Each number is 50 + 12 x the weight over its row's rms, rounded and kept within 0 to 99. Layers, rows and columns count from 0. The size before them is the row's rms in percent of the matrix's.

# up: layer 9 MLP up, 1024x256, rms 0.0774, rows 287-339, columns 0-63
# down: layer 9 MLP down (transposed), 1024x256, rms 0.0745, rows 287-338, columns 0-63
up287 108:53 60 38 60 52 39 45 46 38 53 33 48 57 36 19 33 53 50 59 66 64 40 50 65 45 41 24 38 48 47 49 56 43 52 51 47 48 63 57 58 53 61 43 51 46 46 60 57 46 43 58 56 40 47 53 67 49 49 38 45 58 34 58 43
down287 110:55 34 52 64 62 48 57 27 53 65 52 52 49 40 53 54 44 45 63 59 49 67 47 74 42 51 49 77 53 43 49 56 47 39 36 57 57 41 71 55 76 56 54 47 31 53 56 39 38 50 25 47 50 55 50 60 67 32 52 48 42 40 69 36
up288 105:42 32 55 57 37 50 46 41 66 34 64 68 48 58 36 60 55 56 64 30 44 58 48 50 72 64 44 46 70 49 51 53 51 45 31 68 29 21 49 53 49 50 55 65 58 59 42 75 59 70 32 73 56 42 39 49 43 57 34 59 74 55 50 56
down288 104:51 70 57 48 71 47 61 36 39 47 75 45 54 34 50 69 42 37 58 46 48 43 60 71 54 49 42 42 50 72 41 32 58 47 33 55 41 41 43 61 49 37 39 48 48 48 52 44 63 47 53 52 60 50 37 56 63 64 47 56 61 47 49 77
up289 092:47 58 45 37 56 45 31 45 58 70 43 48 52 61 67 43 65 54 49 51 42 40 45 55 57 19 72 23 61 45 61 39 42 68 60 50 36 46 47 44 26 55 48 42 43 74 50 72 34 63 41 53 33 71 57 42 76 61 62 32 45 63 62 47
down289 084:70 24 62 53 51 31 32 53 58 52 35 32 53 46 37 57 53 47 56 39 30 45 30 63 47 60 38 73 53 63 35 57 48 55 45 54 48 44 35 67 88 58 50 52 41 50 41 45 51 30 63 54 54 47 51 32 36 74 62 70 46 37 48 65
up290 090:54 40 49 75 67 74 57 51 48 62 37 68 67 49 60 48 61 67 50 27 50 36 51 49 44 63 54 29 69 27 59 54 20 47 35 63 48 47 45 52 60 50 49 58 53 62 54 33 55 70 52 40 31 59 63 64 56 33 38 33 45 48 50 40
down290 093:54 61 53 47 43 16 38 58 40 35 41 56 62 71 31 55 48 49 67 68 53 67 61 61 78 50 52 45 63 42 37 25 58 54 56 58 61 69 45 43 50 58 45 54 56 35 66 66 53 51 57 56 49 58 52 28 39 49 84 73 70 40 59 56
up291 093:51 45 62 38 60 23 74 46 55 52 40 47 59 44 36 40 65 47 33 55 53 50 69 60 43 49 43 40 42 77 55 43 54 40 42 53 25 47 65 47 54 61 63 61 41 61 51 37 37 59 33 47 52 74 65 45 51 43 21 32 33 45 50 56
down291 092:65 65 58 58 50 57 26 51 55 31 72 47 59 38 47 45 42 41 65 42 50 61 59 71 52 36 50 48 44 61 36 57 64 53 57 61 49 44 43 62 51 39 32 55 51 60 44 58 62 44 63 54 44 39 58 51 55 46 57 65 42 38 55 30
up292 102:63 65 65 76 16 50 47 40 37 58 54 55 47 31 42 64 51 47 51 47 43 50 41 65 54 38 74 38 47 51 73 62 30 57 68 73 50 56 48 47 57 47 45 43 40 54 66 52 60 52 45 35 58 53 42 35 53 62 59 47 49 50 69 42
down292 120:63 37 51 73 48 58 48 48 56 51 43 37 58 45 61 38 41 55 43 59 53 42 42 62 55 45 63 56 34 42 35 44 36 51 52 61 54 72 53 50 39 60 53 50 30 53 71 32 62 55 47 49 43 67 23 56 45 48 70 58 77 43 61 56
up293 105:43 62 58 59 31 51 61 46 39 37 53 53 50 35 48 59 48 30 60 45 41 58 49 51 45 40 41 31 45 38 85 75 58 36 53 50 42 58 51 51 63 42 52 65 39 15 49 56 50 53 49 66 40 67 59 26 46 71 37 39 60 43 53 32
down293 104:36 64 68 54 32 50 43 52 49 46 48 56 47 44 43 42 27 44 49 30 49 27 50 52 46 32 41 37 59 75 68 38 34 57 58 16 63 47 47 61 63 65 65 39 51 33 56 41 41 59 57 55 59 69 45 58 45 48 35 66 77 55 56 74
up294 100:46 40 52 54 50 55 51 46 43 34 51 58 51 46 56 42 55 59 60 50 60 60 46 68 35 38 28 57 56 48 58 21 46 64 57 59 56 59 64 32 49 28 24 35 66 70 53 45 51 30 37 50 63 42 68 37 69 38 62 61 64 37 36 61
down294 096:38 48 77 81 39 51 44 54 47 56 39 55 65 39 60 47 46 61 44 66 33 37 56 53 44 66 76 63 39 40 46 68 62 42 49 59 66 30 51 60 48 58 51 49 49 53 45 61 71 57 37 38 68 35 27 61 63 69 50 28 45 23 64 37
up295 101:64 61 56 56 37 52 59 44 64 58 25 57 61 48 34 57 52 45 47 64 35 53 38 52 26 52 45 54 65 46 51 30 40 63 33 43 50 44 59 48 55 61 66 48 53 55 49 44 57 43 52 33 48 73 49 57 63 46 47 53 48 70 34 35
down295 111:54 43 58 22 34 52 52 49 55 43 58 36 39 43 55 53 41 59 62 50 57 24 76 30 45 48 38 45 89 49 64 38 39 53 67 30 45 58 47 56 58 51 65 41 65 37 68 25 52 72 42 71 46 56 53 51 44 36 67 67 70 56 53 42
up296 098:56 39 67 27 30 50 34 52 52 53 46 35 66 43 37 70 54 54 48 60 51 64 48 51 53 60 59 39 52 52 37 61 47 48 53 59 38 34 52 74 72 43 48 53 31 54 34 54 62 54 47 49 54 64 37 37 52 70 46 47 46 57 25 50
down296 094:52 62 60 64 67 44 68 75 29 48 64 60 61 46 52 29 38 55 40 35 46 43 38 72 49 42 35 45 74 62 51 36 50 43 62 55 74 50 43 20 52 53 53 48 49 52 53 42 31 34 59 61 61 34 57 50 32 43 62 47 51 34 47 31
up297 110:57 52 40 30 71 47 37 58 37 37 38 65 43 63 49 54 55 73 49 48 52 49 34 54 56 38 43 45 65 73 62 23 53 58 44 55 56 64 69 44 51 40 45 49 53 47 56 56 27 50 45 69 41 66 44 44 40 42 36 41 54 55 50 39
down297 120:43 36 76 47 60 57 42 56 53 29 40 53 60 45 30 50 68 47 34 51 38 66 30 56 50 42 54 80 62 49 60 47 56 41 43 72 44 61 57 41 55 38 47 51 47 52 46 72 44 44 44 40 46 52 48 37 37 43 61 45 68 48 40 24
up298 106:45 65 34 55 55 50 63 25 37 47 50 51 54 41 39 82 45 51 31 57 64 38 55 48 44 68 58 40 48 52 45 59 53 33 68 32 58 75 45 59 57 46 48 49 60 46 48 69 47 22 50 62 29 58 57 28 43 26 42 33 35 61 41 52
down298 101:46 47 45 50 46 39 32 63 63 45 28 33 31 27 23 48 36 48 53 43 58 53 35 42 46 52 47 52 47 24 54 35 25 53 56 62 51 62 44 42 40 49 42 49 39 57 42 49 65 70 59 45 68 49 44 42 52 50 27 45 60 46 69 35
up299 090:31 74 61 53 68 49 43 47 65 42 39 54 71 25 46 62 52 44 44 61 51 55 44 44 49 45 28 43 48 49 21 61 67 44 49 48 52 64 53 76 49 43 53 57 34 36 39 47 62 42 46 43 73 64 57 39 46 55 30 53 57 68 69 50
down299 083:87 37 50 42 48 48 56 60 38 64 47 41 22 56 74 48 44 68 53 31 43 47 37 47 63 34 61 58 48 53 33 42 45 53 61 38 36 37 50 38 44 47 54 49 73 58 53 46 45 49 72 45 51 42 50 44 56 50 59 20 51 50 35 53
up300 084:70 64 55 56 55 35 50 55 63 50 21 68 68 56 32 54 42 38 47 63 58 25 61 58 75 64 54 29 66 52 55 34 71 18 70 48 53 63 52 58 53 29 45 36 32 51 20 50 34 49 56 56 29 64 45 42 54 59 69 51 45 40 53 56
down300 080:52 22 43 53 41 53 57 37 36 43 62 60 41 67 56 70 57 58 45 40 49 84 31 56 24 47 40 62 32 25 41 62 42 71 47 55 46 62 47 55 31 46 43 51 75 44 72 36 60 68 33 40 51 34 44 61 46 61 39 31 39 61 66 50
up301 106:69 49 51 51 30 53 57 63 59 35 55 59 62 39 58 29 48 44 09 46 43 33 50 59 43 37 39 63 65 53 62 48 44 67 62 68 51 70 63 58 68 63 43 31 30 45 27 62 56 52 57 38 48 44 43 49 56 47 54 47 53 53 45 55
down301 096:45 47 48 50 57 40 58 55 62 40 68 33 59 32 47 58 58 43 47 60 46 64 47 60 30 31 49 59 54 45 57 54 60 71 68 43 46 61 43 58 60 55 63 70 60 61 72 28 55 32 24 24 40 47 29 57 30 45 55 41 49 56 46 60
up302 097:56 69 50 46 38 41 42 48 42 41 43 46 41 46 32 46 60 48 41 45 23 36 33 45 50 58 44 32 47 73 62 49 57 41 60 55 68 53 39 72 65 47 60 72 44 44 47 59 53 20 49 38 37 42 54 65 39 56 53 55 48 81 51 51
down302 103:41 51 52 41 68 29 50 39 27 71 46 64 69 57 51 52 57 30 80 48 79 40 23 46 55 50 54 78 51 30 68 49 64 38 55 23 37 43 43 54 44 55 55 59 41 47 35 49 53 69 55 43 32 57 43 37 45 56 56 40 58 46 59 49
up303 098:37 56 72 42 39 60 60 33 61 68 38 73 56 44 63 65 51 47 42 55 42 28 51 45 62 70 27 50 71 27 42 56 54 61 57 54 35 54 55 53 49 56 46 50 53 75 58 56 36 41 36 44 54 60 44 56 51 53 53 34 31 58 25 35
down303 102:38 47 53 40 45 54 43 46 55 60 55 61 38 39 51 43 53 47 45 46 56 47 40 58 38 41 36 47 71 46 47 34 36 48 57 42 55 54 47 76 29 70 46 63 43 52 55 70 44 41 61 62 71 36 74 44 63 53 61 37 48 44 61 43
up304 103:60 41 51 49 49 35 50 46 44 34 55 45 37 44 46 41 64 63 45 62 34 51 81 70 42 30 49 50 61 46 55 47 53 44 47 54 30 65 61 55 57 71 69 43 46 75 53 60 27 50 46 43 44 52 65 38 39 42 29 34 37 81 52 30
down304 103:53 28 60 66 68 50 61 40 65 69 64 53 49 44 44 49 37 32 62 39 62 53 46 31 58 51 25 53 54 44 48 51 50 59 54 54 53 34 45 51 43 52 42 42 79 79 53 49 45 70 35 43 41 34 48 41 38 56 64 51 29 43 51 48
up305 094:54 34 35 43 54 47 43 58 46 49 35 55 43 32 49 56 50 63 50 51 65 39 56 73 48 78 60 56 40 60 55 39 55 47 71 44 53 34 49 58 61 47 66 72 29 46 61 37 26 49 44 38 44 67 54 60 48 48 58 22 58 47 64 60
down305 096:39 62 55 35 43 33 51 50 68 38 58 54 59 40 59 55 50 50 47 42 33 42 38 41 25 58 62 60 40 57 45 63 72 54 61 63 43 60 34 35 52 38 56 42 69 63 58 58 68 56 56 61 50 43 48 57 70 53 40 62 56 44 30 51
up306 099:65 53 23 67 46 46 55 65 72 46 58 32 69 49 50 51 39 52 38 65 47 62 37 42 43 33 55 55 51 74 44 47 55 49 58 51 25 65 36 58 62 55 54 39 48 62 60 76 59 55 44 46 56 61 65 36 54 47 52 43 28 49 37 45
down306 090:54 67 41 46 46 51 44 35 29 60 65 69 69 51 52 41 64 54 51 40 53 62 59 63 70 60 63 41 43 29 63 64 41 34 55 46 63 39 56 51 59 35 58 37 68 44 28 40 37 57 45 41 35 52 63 72 55 85 29 43 49 62 33 24
up307 102:46 64 32 37 37 56 50 28 34 53 30 67 51 46 54 46 61 56 54 58 55 52 46 57 48 55 38 63 75 59 48 36 57 42 32 60 51 68 59 53 51 51 40 53 60 53 61 32 55 59 37 32 39 64 58 55 42 44 38 45 61 54 32 37
down307 097:51 63 51 55 69 41 34 33 54 45 37 41 52 63 40 55 51 62 46 32 54 67 49 46 55 40 54 50 40 52 41 47 46 53 36 54 41 58 31 50 64 41 49 58 53 31 47 55 52 32 56 72 55 48 55 40 32 53 58 71 28 49 52 61
up308 105:59 47 65 43 43 36 21 41 50 31 55 56 49 47 38 44 61 66 58 49 46 53 43 37 63 63 37 48 57 53 46 46 73 51 59 48 39 64 40 50 58 70 45 63 25 53 70 52 59 33 49 60 48 53 55 38 56 46 47 51 40 56 46 35
down308 103:47 59 57 52 56 51 46 40 41 61 57 42 31 21 46 64 64 47 61 52 20 36 63 35 51 52 46 44 54 37 50 40 53 52 64 62 46 61 55 38 64 52 47 52 47 13 46 51 68 57 52 43 52 51 48 49 48 76 46 45 60 75 58 83
up309 098:58 72 60 73 84 48 54 43 61 43 32 58 82 38 37 24 37 56 70 67 43 55 39 60 38 55 54 67 72 46 50 59 42 48 55 50 42 48 66 59 47 46 50 50 40 49 65 66 58 60 57 44 46 51 53 49 62 49 45 48 51 25 58 68
down309 095:42 48 47 29 51 69 36 50 40 61 53 58 42 43 43 53 55 50 62 62 56 34 46 56 58 31 56 36 32 28 52 63 46 53 58 38 41 73 46 55 51 17 49 49 48 52 56 38 36 54 67 48 54 36 28 56 61 43 47 61 38 51 64 51
up310 100:45 43 52 56 38 54 47 58 41 49 49 58 46 48 36 66 46 24 26 62 39 39 56 65 52 63 42 40 67 27 51 71 50 32 66 44 41 42 41 37 52 45 66 65 56 44 50 56 46 53 36 62 59 55 40 58 52 69 31 41 46 50 41 42
down310 107:51 68 48 38 44 31 64 44 55 42 46 60 58 45 35 33 48 59 62 57 45 32 62 64 63 36 53 53 59 41 61 70 52 69 46 57 62 43 59 49 46 43 56 47 77 40 39 68 29 83 56 47 55 44 71 53 64 37 56 30 33 24 51 43
up311 099:51 47 39 74 63 37 40 43 64 58 56 72 50 37 31 44 61 52 62 51 40 29 63 38 57 54 65 48 38 62 59 61 40 47 52 53 45 63 36 48 39 36 69 60 50 49 52 48 47 61 34 46 63 38 31 46 45 45 29 58 35 31 52 38
down311 093:49 57 61 55 39 59 56 63 34 31 45 61 44 54 54 72 69 39 57 26 64 63 41 47 35 59 49 47 60 27 60 61 52 47 50 33 57 52 55 46 47 45 47 59 40 23 49 40 54 38 57 45 60 52 43 17 54 32 46 47 52 50 69 42
up312 101:52 60 60 43 63 66 38 38 55 56 60 46 42 36 01 44 56 58 49 50 52 40 59 71 61 53 55 65 71 55 63 43 59 45 72 47 33 43 53 44 54 51 72 53 56 51 59 45 54 57 47 64 73 62 49 40 52 68 45 37 64 41 49 42
down312 103:62 34 40 45 55 58 46 50 49 44 42 49 48 51 40 30 81 44 41 52 49 40 55 48 74 53 66 78 53 65 33 40 35 63 43 53 74 47 40 59 43 51 39 30 28 72 47 48 27 37 46 55 67 50 57 44 26 52 29 41 49 39 74 41
up313 099:50 36 46 49 56 40 51 70 36 59 35 57 57 28 54 45 81 53 41 56 50 35 52 55 47 59 58 49 42 60 65 58 51 61 66 53 33 49 62 35 70 39 56 62 44 39 62 54 37 40 63 48 40 56 44 50 33 47 31 30 44 37 40 40
down313 097:52 42 34 61 60 40 53 42 58 51 33 46 52 42 35 43 45 31 47 49 46 55 46 52 64 45 49 61 66 53 48 35 41 59 38 52 55 16 14 48 54 63 53 24 50 53 41 52 66 37 48 46 43 40 55 43 42 27 40 64 53 49 55 37
up314 086:61 49 45 57 58 23 53 65 35 42 73 35 72 46 56 43 67 45 24 44 40 52 47 54 44 34 58 44 63 73 40 63 49 56 47 56 42 62 68 49 38 56 60 40 58 54 37 67 49 57 65 54 42 55 71 47 37 62 60 33 40 51 57 60
down314 080:37 46 39 55 55 69 40 32 55 45 46 53 28 48 46 62 31 64 67 63 45 70 49 34 65 44 40 39 53 41 61 45 46 71 64 38 66 46 37 50 44 48 51 31 32 35 58 44 59 33 33 35 42 49 40 69 43 53 38 56 46 57 48 48
up315 109:48 77 54 78 56 48 59 39 55 80 30 59 67 53 36 18 67 74 41 53 46 48 35 62 51 32 53 54 46 50 64 31 54 55 46 65 46 69 55 43 58 55 55 51 59 67 52 60 54 54 43 39 55 52 37 45 46 49 35 40 44 39 65 37
down315 111:58 43 56 46 20 69 41 53 59 46 67 40 50 70 34 51 51 52 36 56 54 42 49 56 57 47 57 56 46 48 46 52 54 51 62 68 58 76 75 72 56 54 75 66 50 54 49 69 44 52 51 45 60 49 51 61 31 41 59 36 65 50 51 79
up316 103:47 48 43 31 55 55 44 60 47 48 54 54 51 50 28 56 60 41 47 54 52 52 53 63 38 44 44 51 62 65 78 55 66 58 63 63 46 49 49 54 36 27 18 63 39 31 53 54 34 58 34 52 53 60 38 46 68 47 41 56 52 49 53 64
down316 097:70 45 64 56 52 54 49 56 66 58 70 53 61 79 43 55 41 42 39 43 74 53 35 47 56 64 61 43 19 43 46 54 41 45 44 47 42 53 61 55 46 43 54 50 57 42 62 56 45 42 55 60 47 12 57 59 46 51 53 26 66 67 37 51
up317 094:62 47 60 69 66 41 72 54 62 59 26 52 79 50 47 21 39 51 32 28 38 35 50 55 71 46 43 55 59 58 50 52 61 62 61 50 67 44 47 49 55 50 33 46 52 71 50 42 31 29 73 68 42 73 54 27 47 54 48 52 45 39 51 30
down317 099:40 50 36 40 56 64 46 41 44 45 63 56 36 63 70 28 46 34 50 74 46 58 50 37 45 47 34 41 31 56 64 32 42 37 48 46 29 71 35 35 57 50 65 62 41 40 43 34 57 59 51 27 70 39 37 60 57 56 53 64 47 40 65 81
up318 104:49 43 54 63 58 46 34 47 45 49 47 61 54 48 43 43 67 49 57 58 58 65 45 52 70 44 33 38 63 42 46 34 41 51 44 55 52 50 58 59 46 54 40 61 50 56 40 37 33 64 52 45 53 56 39 44 53 29 43 24 70 51 36 29
down318 104:37 42 46 84 60 53 42 66 43 46 32 52 49 62 41 66 43 50 51 35 56 52 54 54 56 46 57 27 43 49 69 47 43 77 51 47 41 53 49 68 59 41 47 47 22 42 37 46 58 49 37 71 55 58 63 24 51 62 59 43 44 52 48 49
up319 099:55 60 32 49 64 51 23 52 28 53 29 59 45 33 48 40 56 39 52 63 35 40 70 46 71 57 70 69 69 31 45 54 41 65 42 60 40 62 30 46 43 60 62 52 23 66 60 53 49 49 51 57 67 54 42 43 49 25 26 50 59 57 70 59
down319 098:58 43 31 51 55 53 65 73 37 57 50 72 66 71 56 40 23 61 62 35 59 49 55 42 57 49 48 41 43 63 50 45 38 54 73 41 68 35 71 52 54 41 54 49 32 44 34 36 47 38 47 45 36 56 52 44 57 53 62 31 59 48 40 51
up320 098:63 36 65 67 47 52 61 32 34 52 23 50 52 37 41 59 37 44 58 70 53 43 49 65 46 66 51 27 68 45 62 75 69 48 52 40 53 58 39 55 70 45 68 63 54 60 70 55 64 59 51 64 48 57 50 54 61 55 41 49 53 55 38 55
down320 095:38 53 52 54 50 58 45 64 69 37 60 48 62 72 50 55 25 26 56 44 42 67 47 49 61 45 54 49 60 07 53 54 51 49 66 30 51 38 43 56 45 38 23 29 36 37 50 36 53 39 57 36 57 45 21 56 42 43 57 44 30 42 63 18
up321 106:46 64 55 66 54 43 58 54 38 55 29 63 55 32 41 29 73 41 37 39 45 50 47 61 58 75 41 42 53 57 49 49 31 50 58 66 56 70 53 48 63 52 29 46 47 61 38 71 61 33 45 64 36 49 38 23 59 47 44 50 30 46 52 67
down321 110:57 65 55 53 56 61 74 59 66 21 64 32 66 62 58 48 37 67 48 42 43 57 51 43 68 61 39 61 56 55 43 39 37 67 37 30 41 63 41 46 45 44 60 41 31 63 79 50 58 36 38 47 47 48 55 48 52 60 49 47 50 49 59 47
up322 091:33 67 51 60 62 56 47 54 50 44 48 30 56 55 38 41 34 27 55 75 41 47 38 55 66 52 33 36 49 52 39 50 69 38 60 48 53 38 51 60 44 41 43 54 72 45 52 59 50 59 65 65 74 46 46 44 67 55 46 50 58 65 56 59
down322 087:58 45 42 35 32 42 71 69 45 45 36 69 49 30 58 49 67 56 30 32 48 55 59 49 40 62 57 47 53 53 43 44 46 50 63 65 51 41 56 47 53 50 62 45 20 44 51 40 34 52 27 24 44 60 47 56 17 36 48 63 49 53 48 48
up323 100:50 51 48 47 55 23 30 65 53 64 53 46 65 52 37 35 38 37 45 56 59 54 44 62 52 40 56 27 49 66 60 59 45 37 64 66 62 37 62 46 76 59 44 43 40 61 61 58 53 44 31 65 81 62 69 44 33 48 57 39 35 54 35 32
down323 100:75 72 46 58 53 68 61 52 43 43 35 53 43 51 50 38 51 39 45 54 66 63 46 63 51 38 37 41 57 28 55 53 67 54 49 36 62 62 61 45 31 35 37 53 49 39 43 49 44 31 53 54 43 53 70 47 71 69 59 61 28 62 46 36
up324 092:59 56 55 68 66 51 40 43 54 54 52 57 54 53 35 60 71 59 44 58 37 27 72 47 56 62 58 44 28 43 57 50 46 51 77 45 46 62 53 43 51 55 52 50 63 47 54 38 30 48 53 45 64 34 47 58 39 46 47 21 42 62 32 42
down324 091:49 56 63 50 59 47 54 45 41 44 47 27 43 46 71 48 54 56 59 48 70 75 44 54 50 35 54 48 58 59 45 56 66 43 24 47 67 47 61 46 48 45 43 56 35 35 41 60 65 57 41 52 35 65 36 42 64 59 57 50 61 52 51 37
up325 098:56 42 65 65 64 44 55 59 46 53 45 33 57 36 39 61 46 53 34 49 66 56 60 70 69 29 27 41 46 36 35 70 63 31 45 38 58 49 51 62 53 63 45 91 37 47 46 71 30 28 51 46 45 49 64 42 41 64 62 51 31 35 49 51
down325 104:39 71 77 48 36 56 60 65 38 52 65 32 37 49 47 44 41 43 33 59 59 55 63 38 44 30 44 41 60 51 68 33 60 36 62 50 34 43 41 57 51 53 52 50 61 33 55 50 56 58 44 43 42 48 50 55 51 53 55 53 38 52 43 56
up326 106:52 41 42 38 46 39 63 40 29 58 48 40 63 36 47 38 67 68 45 64 66 47 61 56 63 49 43 29 59 35 61 66 54 50 46 40 39 56 48 55 68 61 47 47 24 41 66 38 44 46 15 61 45 45 50 41 46 78 35 45 32 28 46 29
down326 101:75 48 38 48 24 52 38 46 55 37 42 42 63 75 39 38 54 74 57 65 54 41 45 39 36 55 62 51 41 51 59 64 47 62 56 55 57 73 39 64 69 36 36 56 71 39 43 57 35 42 53 45 61 33 32 46 35 39 54 61 37 64 67 51
up327 099:44 77 56 61 34 48 57 36 58 47 51 67 72 46 52 43 59 48 51 68 54 37 52 40 33 51 64 68 57 62 53 42 59 70 55 57 47 59 62 46 46 44 61 34 43 58 53 52 39 52 29 61 41 60 43 41 18 54 32 52 46 44 38 65
down327 093:55 35 67 46 59 52 43 67 34 63 62 62 54 59 54 58 49 55 63 48 29 46 44 38 63 53 78 42 50 40 53 54 59 30 62 62 62 44 56 24 41 39 67 50 42 34 55 50 57 81 47 25 45 54 56 63 63 62 66 36 46 65 47 56
up328 097:37 43 73 51 32 61 54 57 47 34 50 39 68 49 41 39 49 68 57 45 52 43 59 50 40 40 67 64 75 50 65 81 73 38 54 39 40 32 50 51 34 40 57 68 55 37 38 28 50 51 61 76 39 32 63 27 48 46 47 55 63 40 54 44
down328 100:71 57 39 48 68 51 36 45 44 60 38 58 46 42 49 52 73 53 35 46 61 55 50 56 75 72 41 35 38 50 42 18 44 62 46 59 55 41 77 42 81 58 36 38 44 68 64 72 38 47 27 39 57 82 41 73 36 42 36 36 53 45 36 35
up329 099:33 52 54 53 50 38 39 58 56 62 46 45 48 49 30 74 56 25 40 44 47 44 42 51 41 44 58 44 51 60 78 56 50 40 73 53 66 39 57 78 57 43 67 41 46 59 49 76 62 37 49 81 35 53 45 64 48 73 69 50 44 52 54 39
down329 106:58 65 48 57 40 56 53 20 43 51 65 48 49 55 60 55 41 74 42 38 67 38 66 54 46 28 48 39 61 29 26 49 38 43 37 43 42 52 61 31 43 61 42 55 56 64 74 60 38 45 57 62 51 39 45 39 46 21 40 40 42 33 49 44
up330 106:54 55 50 44 39 66 59 56 39 30 70 60 45 34 34 49 28 51 35 76 43 33 56 50 51 50 46 44 47 51 34 44 42 40 71 64 61 47 63 46 46 54 48 56 47 58 46 47 45 50 59 57 44 52 53 47 37 33 56 51 42 37 59 47
down330 109:25 60 65 69 37 50 40 47 60 51 36 53 44 48 46 65 54 56 76 50 66 47 55 38 52 59 62 48 30 31 28 43 51 72 59 58 65 34 60 66 51 54 45 18 53 58 69 36 45 66 50 64 34 34 41 57 51 54 57 66 48 50 47 51
up331 095:44 40 61 35 42 41 51 56 48 66 79 40 44 50 59 45 60 45 47 43 44 21 53 36 63 55 72 54 62 72 72 67 41 59 38 73 32 63 47 49 61 57 46 45 36 43 46 57 41 54 50 59 52 42 43 29 37 65 47 50 33 45 59 49
down331 092:29 67 52 36 63 58 51 44 65 40 34 75 60 35 51 63 62 69 63 45 59 65 42 62 56 54 39 45 53 33 41 35 39 57 44 39 74 43 69 55 64 52 57 40 50 54 42 39 45 30 41 54 44 78 45 55 58 34 51 54 72 50 58 49
up332 097:69 85 43 44 46 48 55 60 41 42 29 45 59 52 40 38 51 48 63 51 39 37 45 58 48 56 43 53 40 23 57 47 69 44 77 49 61 53 69 59 52 39 64 47 30 62 18 53 39 45 51 55 66 54 54 37 46 51 40 45 63 27 57 52
down332 090:57 35 51 45 65 46 49 62 42 43 47 44 54 62 65 53 78 34 65 48 68 70 67 23 50 49 45 54 47 49 56 65 23 39 33 53 36 57 38 44 51 56 33 45 68 59 58 64 44 49 56 41 55 56 64 67 37 52 51 65 36 55 55 50
up333 103:46 67 33 45 34 51 36 60 63 45 63 63 53 54 26 65 56 46 55 65 24 33 52 61 49 51 55 46 42 54 62 60 27 55 75 47 61 41 62 52 52 59 38 36 63 40 41 66 38 53 63 47 39 39 53 54 48 42 73 44 46 47 38 50
down333 099:53 29 34 25 48 46 48 65 47 78 61 54 35 54 74 40 40 59 45 59 44 35 48 16 55 62 17 50 64 35 43 51 41 71 65 60 35 34 59 55 52 41 58 48 44 48 41 46 70 46 53 37 65 26 51 63 53 74 41 56 39 52 65 65
up334 105:52 36 51 50 41 56 51 32 47 54 49 80 58 46 31 66 55 75 30 45 59 25 66 54 55 54 47 36 54 52 64 49 54 58 68 43 51 42 47 50 39 70 59 63 53 53 57 50 55 31 55 40 53 53 42 58 43 52 42 31 52 53 53 50
down334 102:51 48 42 44 50 56 22 59 51 33 36 58 62 69 58 29 64 34 62 44 70 27 39 36 37 42 39 31 42 46 62 54 48 51 54 58 57 41 34 42 51 61 59 67 61 50 45 69 64 46 71 45 69 57 57 52 48 24 50 65 65 28 41 47
up335 093:71 55 61 51 66 55 58 59 49 39 44 57 59 79 51 47 55 39 52 38 64 44 58 33 59 59 60 54 65 46 59 52 41 40 40 48 32 33 52 45 61 30 46 68 40 47 47 51 38 56 63 50 52 43 69 53 38 63 51 47 51 47 45 31
down335 086:34 51 43 57 44 41 56 44 50 68 48 44 51 38 38 49 66 64 61 65 53 60 54 78 50 38 29 32 50 64 20 48 60 54 62 48 49 65 52 56 60 78 43 56 70 31 72 40 61 27 37 46 62 47 36 42 52 23 35 52 57 49 40 61
up336 100:59 65 37 28 59 33 44 40 55 56 56 65 59 48 30 25 66 62 32 44 38 43 52 52 59 54 52 42 50 64 52 65 46 54 55 43 18 57 56 55 34 53 44 33 46 53 32 79 59 42 24 59 36 59 47 46 41 56 52 55 41 32 48 40
down336 099:29 58 38 60 52 46 60 54 57 41 40 61 39 43 56 55 33 61 68 26 60 72 41 41 40 59 39 32 46 58 36 69 48 60 53 66 51 62 59 68 35 47 21 61 55 44 62 52 25 62 64 48 45 41 52 37 42 47 55 56 47 46 59 55
up337 098:53 52 44 32 16 59 40 59 31 66 52 62 34 58 31 41 46 56 70 62 57 24 44 60 55 28 58 35 62 40 59 51 46 64 42 55 57 61 43 39 46 77 67 62 55 56 65 55 52 57 43 66 43 44 52 49 23 49 67 33 47 49 59 66
down337 098:40 48 54 60 70 59 60 61 44 52 44 54 53 59 49 69 78 51 50 44 52 53 43 49 52 43 56 52 28 67 72 46 70 29 51 36 57 46 47 46 54 79 42 33 51 38 58 57 65 52 50 43 27 50 32 47 48 49 60 34 72 42 48 36
up338 106:58 42 46 54 32 55 25 55 42 30 40 59 50 20 52 48 50 55 56 54 50 60 53 48 38 47 33 66 56 65 66 53 61 28 47 70 54 61 67 65 59 55 48 41 37 52 53 53 53 50 62 51 32 37 57 52 49 72 47 51 57 44 55 40
down338 096:65 57 54 54 46 43 31 55 46 57 61 30 44 52 55 65 59 61 52 43 49 51 60 51 48 38 53 55 38 41 60 69 69 58 58 35 31 60 46 56 50 63 70 37 65 33 47 32 44 60 43 60 38 47 49 53 41 48 60 47 72 44 62 56
up339 103:48 69 59 68 41 55 65 49 49 35 58 50 50 56 28 69 42 45 41 69 53 46 42 29 58 45 54 63 69 42 64 52 51 52 59 65 24 43 59 58 48 74 70 51 63 24 53 57 50 57 41 60 50 45 39 56 27 55 37 60 55 42 48 25